Weights of a small transformer language model.
Size: 14 layers, MLP 384 tanh GELU, 3.27M parameters.
Training: a variant of Muon for these matrices, 12501 steps.
Each number is 500 + 25 x the weight over its row's rms, rounded and kept within 0 to 999. Layers, rows and columns count from 0. Numbers have three digits each. The size before them is the row's rms in percent of the matrix's.

# layer 2 MLP down (transposed), 384x128, rms 0.547, rows 264-285, columns 64-127
111:509470501477520498521502468503490523489549514497523489500471498484486520494489451531555504525496493484507501511528520509475511457520428514508484535472525496497492479483523515486517503520583502
063:469505498454533512532488524479486500450525462493547495523493499521487487477485519499500512529494488498462514528493523528519475507463481507504474522561553531508475518471535492445469496499476494
091:483443527474510490471549507510482509505537530490501486526515505490440494504527522494528498502492518507519454522513512504498514511488449498484554487492525495480550491507485533513516566500526514
095:524528525503552518504518542459470510509514487523493484534481499471494473526482539469454481515480471491473462513505520504452469491490478497514578461523484482559518515525491482456524498461520522
077:511530493559486540469472536481530492470507500491458489528459468505494491517515493455523531466523493478505486451511504539476497466537469507500496455533444498472484478523506490529510441483522471
108:489511475466481508502541479529526518476500530509516498515467478518499522538441485490513512500504499551524446489471565508481481473466513538511477515518470513455508511481508509476504503455520506
103:524505460533520454505531502540467476486533539535461511499501531465489499498484490482520526516534458484561462523497531489439504491485505496483500506451464489522504482503499476529468481491552533
086:504548503543452516499545452483501493457535497503529485510505485507482499517490515497474505499493509474517511479546488523514497502529453503493512527489529499523450504520503514526495538501493520
132:492525519525499483513491478461512491509567503523503508442476458537487497496539506515470469492445499500555532487485521489478461466483498515506511490461505489464521505525511508476490461518516481
080:510452473492525503538537478473486485523507498483517497515500520482501513501503506496513509554487556511460504538484502491494532525485476528499499515445517518459502408524465463466494484524496444
094:481538527485437483477531486541502513469498473532502488494531465513531502534502492548455503551508478491533522523533474509450471485496533484483509506473500543456458476473504483505478489493523507
101:493488504497422513481494492505491504495483493519513452530487478540494531497496507495449503524505483510512518486460561503499491512479519513509518503528420512421504488485456498487486484479489503
117:490470507443505502485497460473531479523533482518520503542493499515502478544506521477482536515541462459460522506526512500498472504515455501542477476491504506511476473559489501490525465496502472
077:469533521478483487514530516479522499482511493470500495491456490497548482502471485494483495483480534559483519471510514451482507470479525476473501449462495518496485527458486485515511522473475512
091:561527447494482470515482524484454461433510513508482486493545493485499548517519500504466538485494448497511470526488536498508478508488480549468536497476517453499456536532508525483503535499503489
125:484475454508477492508498486496496479507480496502482489489483486472463506494490515499497511496551489502475503525532525516479499548499496482505504504480486544492466475480488451493480471489509473
095:561500519490501508449460501566482478455512494477524467483522454542529516505494466490509531501462476512513509489447523480540508463500465476478515524511523496526516492465516540473511500522498539
101:519484489489491488487478517539475460492478500484532506473495562477533487492522465516479481457543452532496493497478508472486490533506444486537500517473481508506544494516470468518509457469539532
075:499477487476498498485508495497482516490474488541484503473502482493495493501515489475559498510488525520499487488480494456524497513523519521422460530492532491478530542470469509472540533553455490
117:505481510470478516499524525466492477486506512481508487514488480477485501447525531524476476539499522568464493526490492497454510450539468537492485541505530506506505507516512470532492486505482458
120:515511469529506508529503507460482509548460493508489504501477486527485489469494525477493477490495457458505509513538505459534484491444535555495472549485489482505477464489476558504519544508477541
082:542488488504515492467506506532467509540539514467514475535497500514499504465508501533534473482498500486519492470492496464497503492492464473501485479453523458466486525501541532534530506531528462
# layer 2 MLP up, 384x128, rms 0.213, rows 265-285, columns 64-127
088:484488491491553476515505456534508483489516518532517498507514526523500497513511468505479481500494510517544504495489502502515468487502502499464538490491504548517484518526517533518487497485449437
100:512504538524515504495482502515535463506531512504517477529510473526480487512510496513478507528529492510450547518524477531531494467496499569534464498490501499492446515444484487478485496543487473
098:537485543502488456516453470501504515483512490473550505527544491515519470486492505521513518529523535508487521511519484501540538448505513515485384507514520523475445521484492493531505492512481460
086:479492506454518464494493502480515498472531536500466540478468540455503509469487519503499500508511492524513516482537492473516489478497496540531519469521510494506445472503489519480488546440508490
101:515515507500486513473480493497518487482494484530533518553509442512488511512497510472487512510528485458531472536458514510476479473481539489496512484506408473467498514506520486507535535477505487
106:461475491521485486511473516522504446530483456486504492513516491504520463539512496508474458470462509536519516452537479517497511508513513508509442540516542451513500511498532509510499500498470510
095:490489516535505485463516512519498469514497498529510540459499515497481504518518515506462475508535518536477505527491482537502497523533499509542500482443466478485495511522466533450461545474464498
114:486507475457505505505472468481493541533563488568483534484461504558503470503524506512504486478468534468517490473507544502506494486477497505507506510475483481465523536530486502512512454510515510
093:533471469532551478524497459470490494535523540475469523538494520477488470513504525527463501506493507498474530520486547502517429529520487471535501518511530568469481464502470519542512509463457516
102:445502497497498537483490520478508484503451454472505471464465516495516475504506494517486497493479492503507439518472504500543523513501538466525514524533476504483504503470518493515502506496498478
090:495529507484470514437526518507507531484516521518507494507493517507448513542497533493502464502472495518498468519498513460581450501501524475487515483509441497475519493472480489510504460520512502
112:499427512465492497495507499515441505456518531539496497472495490490521507489531515494473510559527507481505506453498512486487487508500474522505488490497472501536495502471487486541497527449510497
089:514480473522539490479533464490514525469497483488498568466514505487469498479535513473444496509510476485473502533508487488523474517498525540480452500479516488504488520517481451540450527515507540
095:491432459483515510473511458508500550487500507497473532490528469489484496480478496532547513489525489506468494464485504510483475520492530463495498499504511543471509494507520546484524527494485519
119:497504524516476518534473497487514502517505481571551523512479488486494488504524536502498512488524486529530482536546498473452497448490507492530504522504433481503533486489509496472504506480481458
092:527473496518503504541512472504472506486515482501499515485480505499522545500492499460513478512497501542555499525469481478453510492488463509476507485480479481499509460501504506482481451499504469
104:483496505491506548506502497522503494502504478527491508496508463525528495522453484513497500489502540558470502494495480463487441524497498521524505506459518491519471526515535507471536473476492505
086:470501523514451537527467517477509493514516480494547514480477513503481478524507521499482505497474498517531523526460506485568469501497496505479491479499503521512499528496466483509531524512488509
083:492494485546491474502521530495494492521518525498519520520479505496498485498515492492493446504544514514485521487520487483538491501515454494503471510477499454521487482445501493463576491510516504
105:473518521519495489482502544436501495503569503502502512466519535510513503484505543492504463479494472512501510507526475480504497512494496479492531489524509494473510573484466490514469511513537472
094:507511493488471484478490496494514518499481497496473475484522519488489505513489428485487504511506505470576483507505518438483500494490548515491458506467493526525530467499486529533562517504484501